{
  "hidden_act": "tanh_gelu",
  "init_std_qkv": 0.0181,
  "decay_fraction": 0.885,
  "decay_shape": "cos",
  "batch_tokens": 131072
}
Each number is 128 + 24 x the weight over the matrix's rms, rounded and kept within 0 to 255. Layers, rows and columns count from 0. Numbers have three digits each.

# down: layer 5 MLP down (transposed), 1536x512, rms 0.651, rows 1374-1473, columns 128-191
# up: layer 5 MLP up, 1536x512, rms 0.36, rows 1375-1474, columns 128-191
down1374:123103144142112150128150130144149148114097127126135095153139156158141102139151078110082088181153146150131121172080123124138119134169140139131136109134124166143119149145157079137124146120105149
up1375:149104147135105140152151147113137139124145088132140165115101137112126114143142107148158103085088109112125117122153132117165138146117121141152102121131115173121118134089102115132141142133104149
down1375:118153075122157126084132128109129135106128122166132153139150114122161108157114164125142144149138144132109139100129145115097127133119132122138109101120094114089126141162112140142189130112103093
up1376:145165144096095128156137134076108133133119114113142148128143142149145137128145129105077117107135174174120165160091139113128119100113151106125106123151156148141162148142163132083110116100114147
down1376:134097126123135112099191103148119139188083075116129139129110113102122104107121130145137048079117127123126109138143123079131090176135126105134073125138127123090221152073126067100126100130103139
up1377:167104124098108143116112159183082106143061143110098080133126120118111128121102112128138117144126113133127128150132106150133168085103095076182200128090095116151115082115161118172152126149115156
down1377:108127121123108119197072111140103115151108113131107091102117119133099121111144134133115159151110080146122174099159102141147133127108111189160122125109099126138136119098126090151085168114159152
up1378:143172141152132144123119098108112120110148100170128133115128115108127132123084143120121120121145119158174124115141131117101100123118147093150100109115098123082086163138117149154124167142104088
down1378:160129159158113181139151120157130160158124141127133122151134147117101117141108124148129111142123143089129125151126157145112147153116138115115115118072114137127158137079147147145139120157126124
up1379:119156110081118151098123134129145156086118159148121081100082121154152151170074091133131090103149121137121140130097138132157145111140096102092138111150175127115128108137147115118142165153144138
down1379:123142141105094121187126113107136150103118130108145137152099108124075097174108127161151093127116144088126127126128098170122157120152152129108109113072123106143144111105087122099131153126128100
up1380:105156094123125137136126132144177097109124197114096102113132110157146135075142113133168140102112124099099096093094145134124096149116124101143102139136138127133118110098130132141142156138119164
down1380:163166125107105142160109159127154114146115175140122132137102140115094096081135153152120131164116105106105140133141112077162142145124132092121122116152101120139153135179129140152112136120151119
up1381:087148104160120101083095070106131138179142144103146130102100135120142124151140180111146156160129143149169117153139178148088102096145135161139124128149082102124114123145154142129184156151099131
down1381:103132107160105129075145135125147113162140147155160144128125116107118130145130137133146152136083173120155132146111109139112099143146148106141121128104130127081108106155100139138162124130112132
up1382:112120164124084111167107165148153132141115125129150129101086135140165129140107123158119126112133129126121117115133135121128165154091091127122112141138133161119147161091126168120136112145134109
down1382:117133139081156136145167129106159186114135138133113120127109099145147157140096150119136169140134035118122146134138158129140136143137136129164114156151105118126116123113111116146143134128096149
up1383:163105126155105124128120153104096140141138118111128082119131113109162132102116097118165129152126168183140098135115143124123121082129118109149085146115102141120091126151153124163103136150137083
down1383:118130093117141114127126119126089099099132164117134087101099194154135107140174130146142125174102123128127122107133122120138122128099120121111134101105141140127127121167143116109078129135128134
up1384:135160137159112117130132115097153137136132111118168152160136108159165149136115115118113138125151131129154140116102084096094110126158130154105130105141168128125101152133086132122129108165124153
down1384:107149077127081093125131129124140100110126122103127170122156114120147198159121128117106143155140128113143183163143102139121071143115113116147145113139138130146133128107114127114127122130101141
up1385:136122134135114139131146076165106134111146154117095127159149081132113117094146175101149131084157141125150147087089142137059140149133123081159159167067106105142132173105143111137122112124153086
down1385:085138106153139121131115152110150124187075118169144130110151115115100139112104114126137124121090075117114173132126109132070129133161113113125107104096126109150097122111196123117111157177142170
up1386:117138119154146116097205133087158177107153137148160087141139073184099155102140138102134109121130197137119183102110123123146174120135116155140101148113101092100125111092117106121114197087155107
down1386:143118131170148102140153110114103153087128143152150069151167133114112154125132110113132123161152140130084131052130151174145160123164155136121176180144132123105121117099112109171091143123151139
up1387:159152139123095151125111161104128086135154143137123113096116143099159140139095156140150085063139120128112157096113103194105090094114151168154093138106129117078131140105098148131133138159153118
down1387:110146121125118136140179115136105116105147119181143103094161147161145105138135098152117111145113176114097155126115126113147079120166132128134111077150168126110135187102150124139166116095146103
up1388:094139101105122118158127138154144138149151130140136116116093146096158140144151111140109116106149115119076137108126115160105106127112152135116110122154130141143143121097078142108126085112139168
down1388:166157136150131126173126137122124114097135125138152136140149106150105144114106144119151131109092093136139139190136124123150151139142132160122143154122108156136116107112157145145102126130135121
up1389:137122164100048089080117127093100165123151103106131152137118124133113123091148104156156156104120117135091160139106186166149157100103144166126143149180106089161081145127102102152135104118144127
down1389:139151113122068124133048107112157153143148097058145178153141108099102111076129146181103145152135149146067125078140144166132142095100110147109138149135129150124108108121131134137104121075117163
up1390:147150137106088154112135100130135163143081151110139178119107130090106108136144105154121144181137083145147147125149153133151159141130131148133135131159139126082133138086167142128175147178183124
down1390:162115114112137122117127168142110142127117151158162136145120134175163121092161099171113173154122109140117194109146142112130143141144093135150133130150148156126124171126139114175150138175132125
up1391:133149155140128096145096097145117149140117072083108134162147105092114096143139072154126150130131121119168137129107128166082089136148116152111171103092138116130082110126107134141126147168150141
down1391:074147136109103145109118126128125103147127153100160118158142154141179134151088090119125132145085123121128119119150102102115111133185116076128094114142183133127119123122129140132070136135122150
up1392:172133096119077182141105150115149132123085107131121100111161102099152137117152107175141146145156165151109086158122085179156090092159115164139099145096125141140078089121131143114120113118107135
down1392:142120096131108148145115131154160117173160127171132135101169098169103112158142102100153131119143170098153136118127076180110109078169110148155174154143108103123139127122118141117117128149115116
up1393:073191111142127121136133117106119126143088109143089107093122138133123139134182147121105101150108148113193127143120129125102095108137123153092133171138097119137131137119090129074131155145121107
down1393:126165148124108114137152135145125112131127140184118099097168159102146124111170157133088093181127114161138158149145148106142098123134091129104119152157096121130138134120133172132122069125118102
up1394:126100147118161104121120110100114158111127118154097127088096125150107116134136163140136147097157152128107106128126174146170124127127144109139137124134115173127116141152120122094110115107079131
down1394:144138123119166112097117146142129139110083145110133157166104177127155132143108127084138126122120134148117150104168152137103146144117138137125122155195124143148080081117099130134098093110160105
up1395:125149129112121154119139137106120119080127157164126160185106131135146104158159140141118138135097125121173117107137179138153117132129118142136100119140165117126137140116158127109094153125136118
down1395:151117123103136146121133146075107132117136119154111169132117158178076124088123140108132151135147134102157115131132173118125160122110109160123091117117121132148093122067112074095120115093134189
up1396:140138098110133150114139146101184158143142155149143117142076097112124137168133104122129138152128115158117138118088117134090114139120139098135127119094128117138113116161104145143115127151113147
down1396:124141147094113116163121102096141155151127119170113125115103128178103106117144120072103119131158147155126154118140096125142142100089164095139130129117114163106128103116141099118151147118119109
up1397:144150148098127144104122167159100114125139140126144162141125145128167086166121150139107172106140122114118124114098134117134146110145159114125134132146126138102083157092138151129131143156117109
down1397:137144099145109140133138125095098146186116139140139107154134126152130097116143102151108137146092048117093148085127140124140144120181117129128126121112161132142122142136147117133108096131130128
up1398:167158112140087084093146171147107158165083157137141109130135130147136113139135112121157109116137111130121085121138100102156132161208173153114128148142118105146155133137131182115157135071140107
down1398:138101147129138113150116142096115128125113103146127105070098131139151141114159099155120130117131157085111126136165114129136139094146120136120154169091146125104128142161121171109118136112120141
up1399:104115125132112102100153120101116140144153113121112131124100138124117099114122191150111116113121136150080150122147145133140151127122106121153146129117146115119160129130141108153146142121154143
down1399:143134150102184078136142116165155091166112097136118116100130141145104116133145139104097065150123121146117143106160132111130106145128093124165107134148135203105153092106157166130115117098129120
up1400:118125108084129179092114159127117082104110152125145107154126126162107119158153147156094124128155145150127121138147165119115175123142174158141131165139141149133074142097095130059134137124179118
down1400:087119147141104108139133124169115110127116133156108099130116158136133135111120181112127101118148109160142123105163143138091139132120123140116113083100134152152127178114142140120136167121070103
up1401:146102119139151152113129126145121149118115145148156162166131146116106143144123116111129129137171153128146116140117082084141120107091168121137144129139127121172124157183142148141116110133142104
down1401:133109136145132118092157139151129116109126137058137131139110128128146177142071174142110135102131151122134157114083167149175113119112124130165126125131146103063118174125149167078139131136129158
up1402:167168088149113088121129116158151098093121136097145114161107140139160134151150126117102134133137147113130114112145089144141079110119127101141152149105123153146121131132161149119135150147121146
down1402:140133137144102120092153135149127137101122107133122099120148140114149110113151149121151117145136151127107137151171104104113143135107160111131172090102128104134100144163118144127127142100139155
up1403:116124111119092101137140110137089166117116128111154163128175151147137124133145138143177131119139088150140127107112140152111098159060118101118088131122146100129101170097164180125111144119131108
down1403:154108130164120147143109141120114115160113162119147113139167115130112105137127095178136164133119100096131133128109150148121121152151148124093083144124135160075120182147159144115147123133135127
up1404:126150140130158133124145107115152214122105108192137128136125132168152166129079114125120108131152146146099121120120129140098166134165143128129131178163103102138119140118151120144130128137100116
down1404:104131103137129152092126142117138171140131092165115126129123110135170142115117112123109118160108079119140097125121155157128164141128126112135106138131103130114161134137115124129148131126144142
up1405:126123102116084124119079096134156146126112165132161126117139140115105106164129108165114122098155109118156109102106129151132115129125120116137156138120150153163142149119151136082151117106116118
down1405:074129135094108166176114163142168109121125133138154157138147160106151159145127095149117150109153111155125124080147084138113153108140109108124141168133125158102148123132150152136095153135148123
up1406:094147114128144167102111150107128131140134155132120156121129121113115153107122162136130110096118160100136118147117121121147121144147105114140163161107133139141163145101143150148141161098105131
down1406:146142123134106153122117180132102143158128151148138129108136154128095097106173123119143109139124171104147120142127151146106163137135144156102176148145147091104135152109124110111116139105111135
up1407:103150107108151134115140137146114139093153124121125130106168142138143154165157086140116123167115136151130146143170170101084103163123157115103135093108097179113181118115106117118135087099109123
down1407:131116088130148165138127134147145131141111154124133151136124094125133155091114121150109132090158128122164170112107124133122115153126116099142141120095143099105140133121137167127135156116166120
up1408:084128139087142118117135104143133097156126073121136147105088126119117139131129147134134117099146149122099157103115116132151150125160145134130149109147091144150105090167150091132141094168103156
down1408:130139128105118147137116112104113095108138105113126122118161125160125136132142167129100138147123109160121114121100139130096182116141121125134118112135140110133134144102123092124144111128131115
up1409:115089126152161084110132110170109140186142140136091156133112110099157144089166138102128136119139114128121102116117131107121197175140125137137103103098152152109121139154075116133114135135124211
down1409:131077144126157143121078092158153107155162136130084113104147147096115133066118142144139148127103151120151123073099112106188165126129114147200129098172145126152172119140100134116106122134127127
up1410:132105108147129106133152129109109134128115107135139127134136155091151134112149111105081112150093119144122137109181120122155130078136115138158140132130124152165129148119122145121127126114149158
down1410:124129143132099123166138148135133117091127151121108154130122085104099129133108138145112150149141147118124110124086136119144128139127139114129126116132117150144110104114099141137094147140100103
up1411:139141125107118138091190110084135103127149108107146133054101137145122132091130137177147130121150095134125100142133084111135084134158157147123118106148139113108131144149131148112124109147115144
down1411:124125137127132094142143122145136124140101128144132110132126136134138142133145107109141138140156131117101146136145150164093117149135099122135126131116096141128092157150101125118133102130144130
up1412:162160133140094116125131159128100196095091151103156142113128087146096080122122124154131104126118113132175099164139086132120144165118145141129107132146121062136136060107085204100155149147143186
down1412:096176120134118137153163110138144151118120110094108132147105106074123155131149140114125096136067067135147150126092133147064134118140131112112159118119113139119073103111080138114128155129120101
up1413:167109157121121143132134097148093127152096176126099147155141173145098141139102146144117188149169109123135115130118168103171119169107130164151106149162151177124144112082178139129121131133155169
down1413:143138155166144144157124130142133131121157145130145195116137152155129151118118117150195126138136123120148079129128135112129135137134123125138114117094111180136131108133170133121132168148142129
up1414:121122127127147121114132109137111109148110144151106112084154119171123177151076108170124150161129124151141085125113094124103127118124138144135146128138117122122113089101127127162149143113173119
down1414:107118158136096076127137109147084156092118083108147123153117069121115143139089119119113120147173154129108096154121069111129127171117163135162139104097095101138115094096126129126140146129145084
up1415:107110125107133135113125137111173134090168116137133141153143130083107150110147172145157147162142140143166156134104133102122126110166107119156104149134133097125156159165130166158110074156150122
down1415:137112107147122085088123156149126174177085160126144164103120180126131148128113113125098120148134124136132119142106128149140152130129144139158098154098127130135141113137143137142143142109126114
up1416:101132117147115141157129053143119100146145114179085119107102123134115129174159124129116129103120105098140155145102185098116101101101115167124097155108101088117121120105083104137083106116129111
down1416:139179128124142138119122124104104143161149113129118134109134108133097131169124095148172101129112107151146133189181181123179084111156144135125146156134149101125122095135093161113074086092107141
up1417:173127154144103143118148142139117128087144101160119116160130136162141136157122140140168163142159133129126116138105123120134148107158146134133097127089113144142124143126136150133124148129147088
down1417:135130115145147125157120147131138095155159139137126120152099132145122142111102161163149148133157128132112071129170128102144098133133118116092080143138099132136138124160118118150118074119144110
up1418:157120124142110126155092137138148097098124094140132133119123164087185104114155102121099080158097123128115136131099095124125120119124102103139149133130158155116129100137114129116103136128114092
down1418:070118140171106168133083154131111091077142123129132124136126134115183152109115136131149129129115105140145137130110156117110111132120105138084110139161158135104131126102089133111132124142145087
up1419:107169147160122095119113152125113116112105093134082108153171115109105092130118139145125165125085139103094138125086123141135088093141136127141140170146129112142151109137082116111096137137130127
down1419:164135101146166137100155138117115095134108113125128133172116151136154138140138125154106114127130152138108153101144131118147125130124079148104114142115121130104137111162101154120108134095107133
up1420:161118137113137106154188080123106146111148066123153096094161136142172123112154138116103134187135104155109094112126076099125111105172141123118127109156164122144121127116142112157132127171102159
down1420:162137120109163127185133134130116146097118136079171137107110125073121159100109144135101166142175105082115120102113094090122140113120103138124103123119178146128164153129157126117126163119158154
up1421:121132077076158153108125116139129119125140116161166149143119122144082132119127117150131133158098087113111094110089147179121134150130123130160120115158150108145136155098131128071127127130113144
down1421:130136149152147161128145100101125085114145144131175149114132147148102116108150112131114136128098142116140132118112141126148138072128156152149144122110161128125120162125132097170120142161135138
up1422:122128148088139167117152114116133128143081098093116095104130098169097144127125134132142156169128127156150114084143175140130149101131131136144107097116123171145103097145118144158122110141101127
down1422:147098129105146126173119126134144145150122127103103137111110130174113120100101143135144114149161111127118106131125124152109113107130176121144143165147120126115186163135129148079130152094111105
up1423:157133143100161107101167125097120100144115123106137162063108130142189148134120124112137120158115117145169122081173142146122121136117160176157162110112144118158115142111139155157146092104127158
down1423:172158135151144121148085126126167112146154128124119110107125121153129124126132115125118143089132126160077092089123148190162113118131108149133143130090158117137126087141132140099148114152132158
up1424:109172113114115170092113173123135119177127176142130114112140176144163147166080093165085119122152109142140134172116113083135141095143137137132156104169124137135109102141103154147129128171168118
down1424:114134098098108118097147116105144140153147165146130113114131121133161138132101118149097130147156123139152105144114114113127116132128118137135106128105108097146089099129140148128148102103116123
up1425:113098129129126087067137160181124122139077136153105079118157123148112131098092089160111138120194106145132077118113122096121099124137114131131128100126146137133131118157143134096126108123105121
down1425:147129113106107081147101096125131117128093145119145140119132120138161156160135135168080140090133158147152128130159136119103128122156130139097129097150123101159122099143133176081112123163161151
up1426:091104093125135138138102107169135139161133158143151149129132101086154134096153065105076160106153130161093075082188123106099128098119085128142089106127129106119125131116129139091167081105118095
down1426:066134121121132129121139116111168154139106113132171186162116089159153125177117137160129145119154172110108162112152121117120152141093114096141144113099135095105123137193144105133130150170120174
up1427:132139132106110138136120149109116122122103138141150104098196112117138144178111158143157150139151117136111119088126103090151106118104120148155131124149171133115122151153101152149113083081119130
down1427:184123119112091157108137129122118102126121103133144142118101145125129114093111126087192140146101104127087124124093118136173122134144109100109127125107159137131127110124129110160126123118126129
up1428:113159127115122135121085166121136112126111163070117133096126131145115130134199122136122105079074151148166133083136148103121126074140144169121134125101153123125141120130114086142160134160109157
down1428:137120118120114123157102156122098110151102148157112131107108177161144115117204091164171097183167171116123135154123125095122121096129152149081111139150100125159096134119111176070131128149111131
up1429:124126138145134106092136107158086098101164130105161099162121119126114085119135158131132135109142075091134149094153103088118143157153155173131140114117102098137162120116136130103109130139135120
down1429:171093145131179135119128121156089157142143161144157128130115111088102133130102135066088119092156101107132129126091154122095112152119111120143115157147088085110134103156140136127082109095159109
up1430:126123162138123123125134155151177126130125146141156126137128121159096126138101101089151138141148137183082151169064067144101093105149178153146137103147100115136140111093106144128121140168102124
down1430:081143105100131082103114130116147128125176108141129110143135106165148140118156158122086054146129155066122151149129150122133113126145136131138122138113135144140129144136143121132129138140112095
up1431:124118145105130151118144150145100117110140135148103128104168130128141144124112113137105113140121156156118121136144145101135110092177165100196126158136150160117128157160132173133165100095162156
down1431:104123145144131100160128131088136071108121081147077132135127116115130115159158124115136130159181079146178129130170140149090107121094147119133115143085115135154126181106119122096131133147131146
up1432:177115108112119140170147106105131131142143110133108159100162149151091131129165121127104169159143136114141103079139114134117127140160134135199131091130117133111147144101136112139125152144132109
down1432:104172128108152109111143145133097108123110131156100122123152157081181083164136153131140090123158128185094133145156162148094120142124131130190130090072136160103136131158108160123110156141155183
up1433:138143153125098180129112153120154121150137160138138158116102117146137122108138149128112160153139096134123125123107153159073076106073109140103123113123105128154099121132174117115095122131117108
down1433:109128112141128149159144152142087152112135106101138166149113119121097109120119135118154073124085108150148137133111155141106098127120114146092116164161107102117171127127135117108145124195108148
up1434:118104151153093126125142127138127117109137151167171142129159148136122132123165142142146123164137137116124091142116165129129099119149174126142133118135140142129128120178110117140128088123090132
down1434:144077100116129131143120090124144149131140114157106112151157110108116160125081116179115144138126131118145106161118148129120144137135105122092123170097091136133146139167100128122119114094130125
up1435:150134096163148128114115152047170153165136122123129140153106112164109143160116120161174125162157119156114158147124120099108126120150140128135123153108113146141108138109155147155074153126128143
down1435:108124137125187145137136135079131180118129117102155100135125097142124131154115085109123174157135137134095155103127182116123145130125138080081151138105050138098102128106117161104098072190111088
up1436:159136161139130158088117105139105160127122144144131111133124137100138113121114095135138055123178111062176098141121127115136110104158132108116117131150086114100096114099164173111151133123107116
down1436:110154151096160110124126077130118071129161069165095097116113162092111123145135097131125122160117127143167077102161118110081112107114146160123111137107158102125072086105095152100174129110101137
up1437:066116114123114127131127137152110168095119141129149140150127144126132150142080114135125133182108158142128111122109151140112124107126209148146129088161101127135132150086078111103105137138121158
down1437:089125126075192142121075144151139111123132120125137152137110134111150126154127116136132134096074139140145148114128141134157140111173142088135100110125104081156123147131164136136178103146124140
up1438:156107128123130141146137131071071133106154108127149152134111125128152096088173149115113137109105132154125151141148125099133149090107105154114133143148138055175160127146140145153118118133119133
down1438:134133112141120147127135136149147114127138114129144106122127130177136154114120110108109129158148119112155141093122150165119126140125131142106120129135098172127093143153149146103129159124104136
up1439:151127126147109110150103154112153148119105158129133146125131130144096114132137092157122126094125127110121117116110088149106114110120158085127152152090160111146136140138112120134122126132130150
down1439:116100142127158123112125093109082158134121130129107127148144117134135140118134120108129159144115142136123129170181164152108160105114118126140109120144159127127108075150132103105139119094133109
up1440:138140113132129165123117167089149135140116156145158142100040162160139136158160081134136124126147163127123126131098159092141124128151123128132133123134109128138148130138138123116123170126135104
down1440:126135136098152123136186113096142093093143132152150153104146129137137120111145141177120101104112108107163116134157088118126121147124105140150141127131137110124092119121147144151144123156130106
up1441:145098112095122146156145120142184116210148145133133113114180129168095146176166112121136123118136117112122131146049152094160180139116127115088125120108114117095110135101098155132155111097129180
down1441:138097098103123136148146081155116117152093158122116078131167136112120141111131068116112132114140120154144154117080155119120116115102098097148138114113158141137122118109120163140152103156164134
up1442:117096173112116120112132141153113142109146134128140123151131130056111135137173115153147139129148143145138101083147119107117134167150102115117153133136120148175097136139154106118137146078138127
down1442:124113165153127129140144093064104111124156138108114152164109146116110163138125170142134075149138183115192093111160147124120110110103147090092114164106106147114108132082100115125142148101132095
up1443:139110150096136107108175163137155108120112114162197143102125130148161089097167168161133147132101124082127105135121162160083149106137131108163120113146083108146141137158113178130116121103115138
down1443:145118147125133151131114099136148129117153119115192128095168168127144136098159141154122176075124169115139107168153148167113159155161120103115145112141120107095186112135148225171119143118113173
up1444:136153114127115096136120139090135109069132130106108103080098105096148114128148129156137127110148147154149103100128147107094149101113095127144180109156082148148136158158165126127144167144135118
down1444:151112147126149159155136104121156092104122118136149110124096150084114098130155075167152113106145119107094120116109175158182124125099102118094089171132112125140159181125131133091096138151171090
up1445:104174117131147149128140146124124205134126134125145095183144165109121120120075169186122131122102138137107187141154157131125101132139138150107074121091102141113125131084131148155178142121116182
down1445:155121118132147129130129094137159137091180108101151123115110132091111126143150150126150141102153127104199128074093130166127101177133133131126109147112147099139149110136144151127127121156141139
up1446:095116129141085139139135166116136115096139130116112136097095096128102113143141149113130157080084135144117117127130138191118145152110120141124114101156147118120139157158098099108129151128157109
down1446:105133119185139155097187119122120103127150130146125069080144101151151157107138104100114121108130157108151158141144135129132123112106154121101126115138143146133124123113114095144099138105158175
up1447:119133178104097103154179122094127172144120157100156177129116143107090090123078096116145148082130132134134161095088095117173100113147154138078104129143134187119107126144126086153160165112112133
down1447:114137159087084112135167106099135117126152152109138188051139135096103112191070119150124129127104156129102150093087066125110082120130155140110182157114148182116084104097084122092173154132133146
up1448:106128136118134141134164106131135143124130150137144130147146113131165137129109131140129121126117120149142096124099154173114110147118120153107091128118122080118122125119118098138091118169123087
down1448:140100152139107115169130157140116147092100083087122124170100148123153127126054103092112140114129160144118124135141130094134123129102121137182173129085101126135121164110125116155094147114121138
up1449:114145096103101144128084106162127100125129110138145153122132125103150111169176178134121126109150148138108126093109124118210110103131132170140129117081118149115150096124115130182162138110160109
down1449:123145095122148122117083084095140132148117146132131139133127141109151140124105130159125137158164146125118118149105110110178133132113126142141123126096165105150142112109145111147120165136124151
up1450:158149105132141107119119142111139138135097120167148153115162138149059125152134129114108113094140056092139123100160163140121085129168126154148144112078118147110163106154143125084125107162124133
down1450:136094156158117143132104128114179131125123128120106123158170119128102159110139142117124139100110115095126132140138147114123159129159115127137145133112119128177155125123110096125157113139161129
up1451:110144140078133090124124106165159154108068140108102119170147103144108119098127149146131147146159149103149121113135138140118116116114133145082130176174126084106095124176115137088156101105125141
down1451:097149141101135112139122114106096143108113155125102115111101147116144130084148127133118134112131145126124092110126117114121151148137116097124118117129165136139128143126159165152136128126107151
up1452:158095135173137168182092110112193138142108161143115122111154123115135138103178142138140152137098160114116112097137136107116144145152088136110111116136145039119137116069164117137118044118168185
down1452:101110129100120130138103103113151138107142123127115128131143147131106159125127118159118127124131108134111117096120123136127088158159125139125141139147177114164158134087117136095162098133147103
up1453:135157105100067136141142171115064132080139133116148069127155129118130122110092108118156139148123117142118147130145108139161108136146115183123111117114122122157099111118129129132173127122114092
down1453:179051133131091140139125145090111099137113130124152116104150125102099115125095136119150131147168152129153176143098185158095114148146094133100125156163112160122123146138121089109167125115110102
up1454:103124158104094124102142126068110121120146104115118101131161079126109130139084114108156169120108116158159122126115201142119132182110124124108132111113135147081164116112148143100140172109122086
down1454:131119071185132158100117139140136092119121143116127135131137141122171151138156122112114139154148133126094085148147167120164112169113153143134118116146198110160098081146140141147140113141131149
up1455:100152149083106116152123113157138164104148116149134121112111129113060132143105155119092178081140136108127120116125109145107115123103142127144135129102116112144129170142118084163136106107093112
down1455:112139132109094111133174135143165121111105148121096123118127134114080143143155122085126107110117101149117147143135114135124131169135129132141147087178145156131187119168122142151136113141096130
up1456:112124083115132114103156108102102101052112123104112104108084147121165116111136099124130139158130126112083173149122154153150142126136104124150155130112116090116148165149122143126119150119149145
down1456:127126082099118118118120130172120167069096129102130098124146170111120121106151146109119128140171126110125115150145133135115100113096137146123149099152138104101101114069098109109086110092113119
up1457:049116143121100098136148135142152122132123142127091158116105113115145121176108140144118141134153158124143095104129137169109151160141125085124135104095113126135127124118138136123150130103127126
down1457:103109144119116161155161127081149103137195106105163143102113129103110114120092157105102132135149127104142146166144095148114100141102119122172145114189125125146111092158113144186140144153071143
up1458:120134171134090161082119083131171123120099110145119158130127134128123152110173146144108136136143117147136165133185138126102129149143180130123152142169120126119086128124146127116084100087146103
down1458:100106133137142102139145152096109119133122142146151121065132127177132135119136115128152151155061139081121144112138132114113148136112134145143138108152164144098148125083133141125130142148143149
up1459:120137093152147077083110119148146109134094123114112081128209062130139128123122096147105130109102106168120149160134151167073155087120131116128135110101150124097106156151134119146110100180138192
down1459:117111127153109139107121109122117130083174122128109075123100150142126093135100112124090136117104093164125145168126155133112119134084080152163062113181154122153155123130125152129154144147130113
up1460:081079157159117156130096146111092115125117155158169083157124151112097099102182121142156097097163134149134136159104127124172142112171112095157109121139153167134096142159097147130150137156150156
down1460:094111160111116119111125138138123132124132141098114122141123154145099144087155109121127132107147124161152153127141144086179117116157115141121092159145151135123098137081093078146129068103157166
up1461:145111108150099123130128106135117112131147126143138120108097139140123131094163163124110119149152133134087138159118105153126101108085121139127114122141092128123152088151091128161149138142139127
down1461:133143113108095110125120146129092118157171137164099117144166126122125139128113160150167116137125180178106149136118106157116101117115099134114120164133068143127130143119118113156124118147118119
up1462:135139125163137115162127108187151130127076141091117127146156103097147137103110158151135132108100128142139128119193129159111144109155144112119162164111132093148135138149133124128126177081162075
down1462:103144115107120079167089157214118137088078139114120125126139135125107113110149126095112138134151125135114132110163097165160115145116138122068133139113104119122096164182101176125141141121141087
up1463:146153129101108104147067092145123119132126074134088130137157089133126148099136118129148136156149115159097123126153121100094105112147113105131130147142173115161106094145121163135103134143046129
down1463:113117137161079137137108162139097126098140100155159077140140126141134088104108144094159097166113146161116118152137118153137156110137088141142077119163149135139094136134121126095135095124083126
up1464:151129138140115112113105135140105151168076129131113136163119137086135145147123137125130110124133118124150101113168120112147119109119160122143144114076149130111134092138147104133164127159078183
down1464:115147108120119078134107095133133133157133133119136112127124152102128105120120145118101145157133108130154090118131148120110114127113115128136113132149126094149114106111130132103159100106131111
up1465:130140136154127096097130143128139149149150152132141145122125116109151131093129136154140168116133076197175128176145113141128189094132159119150155087133138161120117112110166148143152172162131123
down1465:157159161147083161118065154178143115140116124121184126111137138127143137127116147156139170126119119155128084124140116101137103123140144128149182136157122166131123107080154134134158084108133118
up1466:125108127111108130128143154146118130147112158081150119168124109131155123156168161158132115151126102159104136115083154096102091152133133148127133151079136119187142140123090131082130103114142107
down1466:120134123134098049112110142123139155088142113146172103094104098123142104115123121092109115105157098125158120127130127130144134151122137141115172151101171116123146141115128125066089120163081114
up1467:138157123133133086185126128113116178120114144107171107084145111121111145115145120128079138140133130163152135135058120148127099152096145141134115087127098129128119117148123144093129137129113169
down1467:150157074128197107182080091100125137083143137148106105096118112121126143165114129102139060124138133117113162092145134126150087101134122132172136153082124139155142117136119098109141170139134135
up1468:134152118161137104109099116105116117105104161153128152119106145166103134133099153125131123146151127154143123154146118104150155165112163193162151118131109158120119128104147189136128155149141115
down1468:092159103164116127143169121117134119102144138126125131075150107118137031168114132133174131139134087170119136113163108090131109163133127160126134119152122147144120132109125098145142184121130157
up1469:115122182121169160084186136149109149156134150167112149114167145090122110106129159125165126140120137121131120128135162107112140112122098203140104078092100150140113108123111103093151114130142158
down1469:119088155157156104134131198148122201203158117118129161103160161144088115050129107141151105125133146135085138121133173157136177119143149164170149093106123147169177169122092142124135153165116139
up1470:097109099137105107153094203131135132146113138111132083166149155161145101162135137138153130132152121075096085073125125144125128186118164066124120103115142147103123139136085136111115072128103134
down1470:097130122143112065109194136136130105111128109200118127103170131145122125120120157145127136110114127095116128132131135119119111120147131157167129115152150139128138110131150087116158091117143161
up1471:150153105142170133137149129148107133124096105143126120129108121116131129096127114087137069141156091115142121146132096125111114148092153113119131170123151154153137125077129133089164140094172108
down1471:132107126166165104166146125180158104115129158152133134101128119089114126079154103100084125149116132146117101113128078116146147144116101087086124138081130118140116125105147145104151097089141148
up1472:150130195112133152171129132094124098160192122139136122182133121129096094119121137116133128133158146123147137128129133125107142173139160124110143111117126101115098150163132131146133123111129145
down1472:143130122115135130163126170155116120130091146120138125147176132173135125125140131127143121152139124120138155108087118121105092154156093134108143113141123112131102146136131093159159162111085122
up1473:147140080121135115126136118108129114126135112116156166150118123126085127099122142129136135111135125141088163113158127130110128104101133114137116108154162126113090139130147130107132164131135109
down1473:135141105130136093145121080123110125130142108134101122131114145114143158149127103129127148131127145127144162109139172123140136127124104122099109130114147155133140137113125145153115100104149116
up1474:122144163130113153159108118167095124156141133112083118157174116142155187132134069103130121098153137162082118141112168150107134135173150130135072144111126120127134195134096106117108126125135123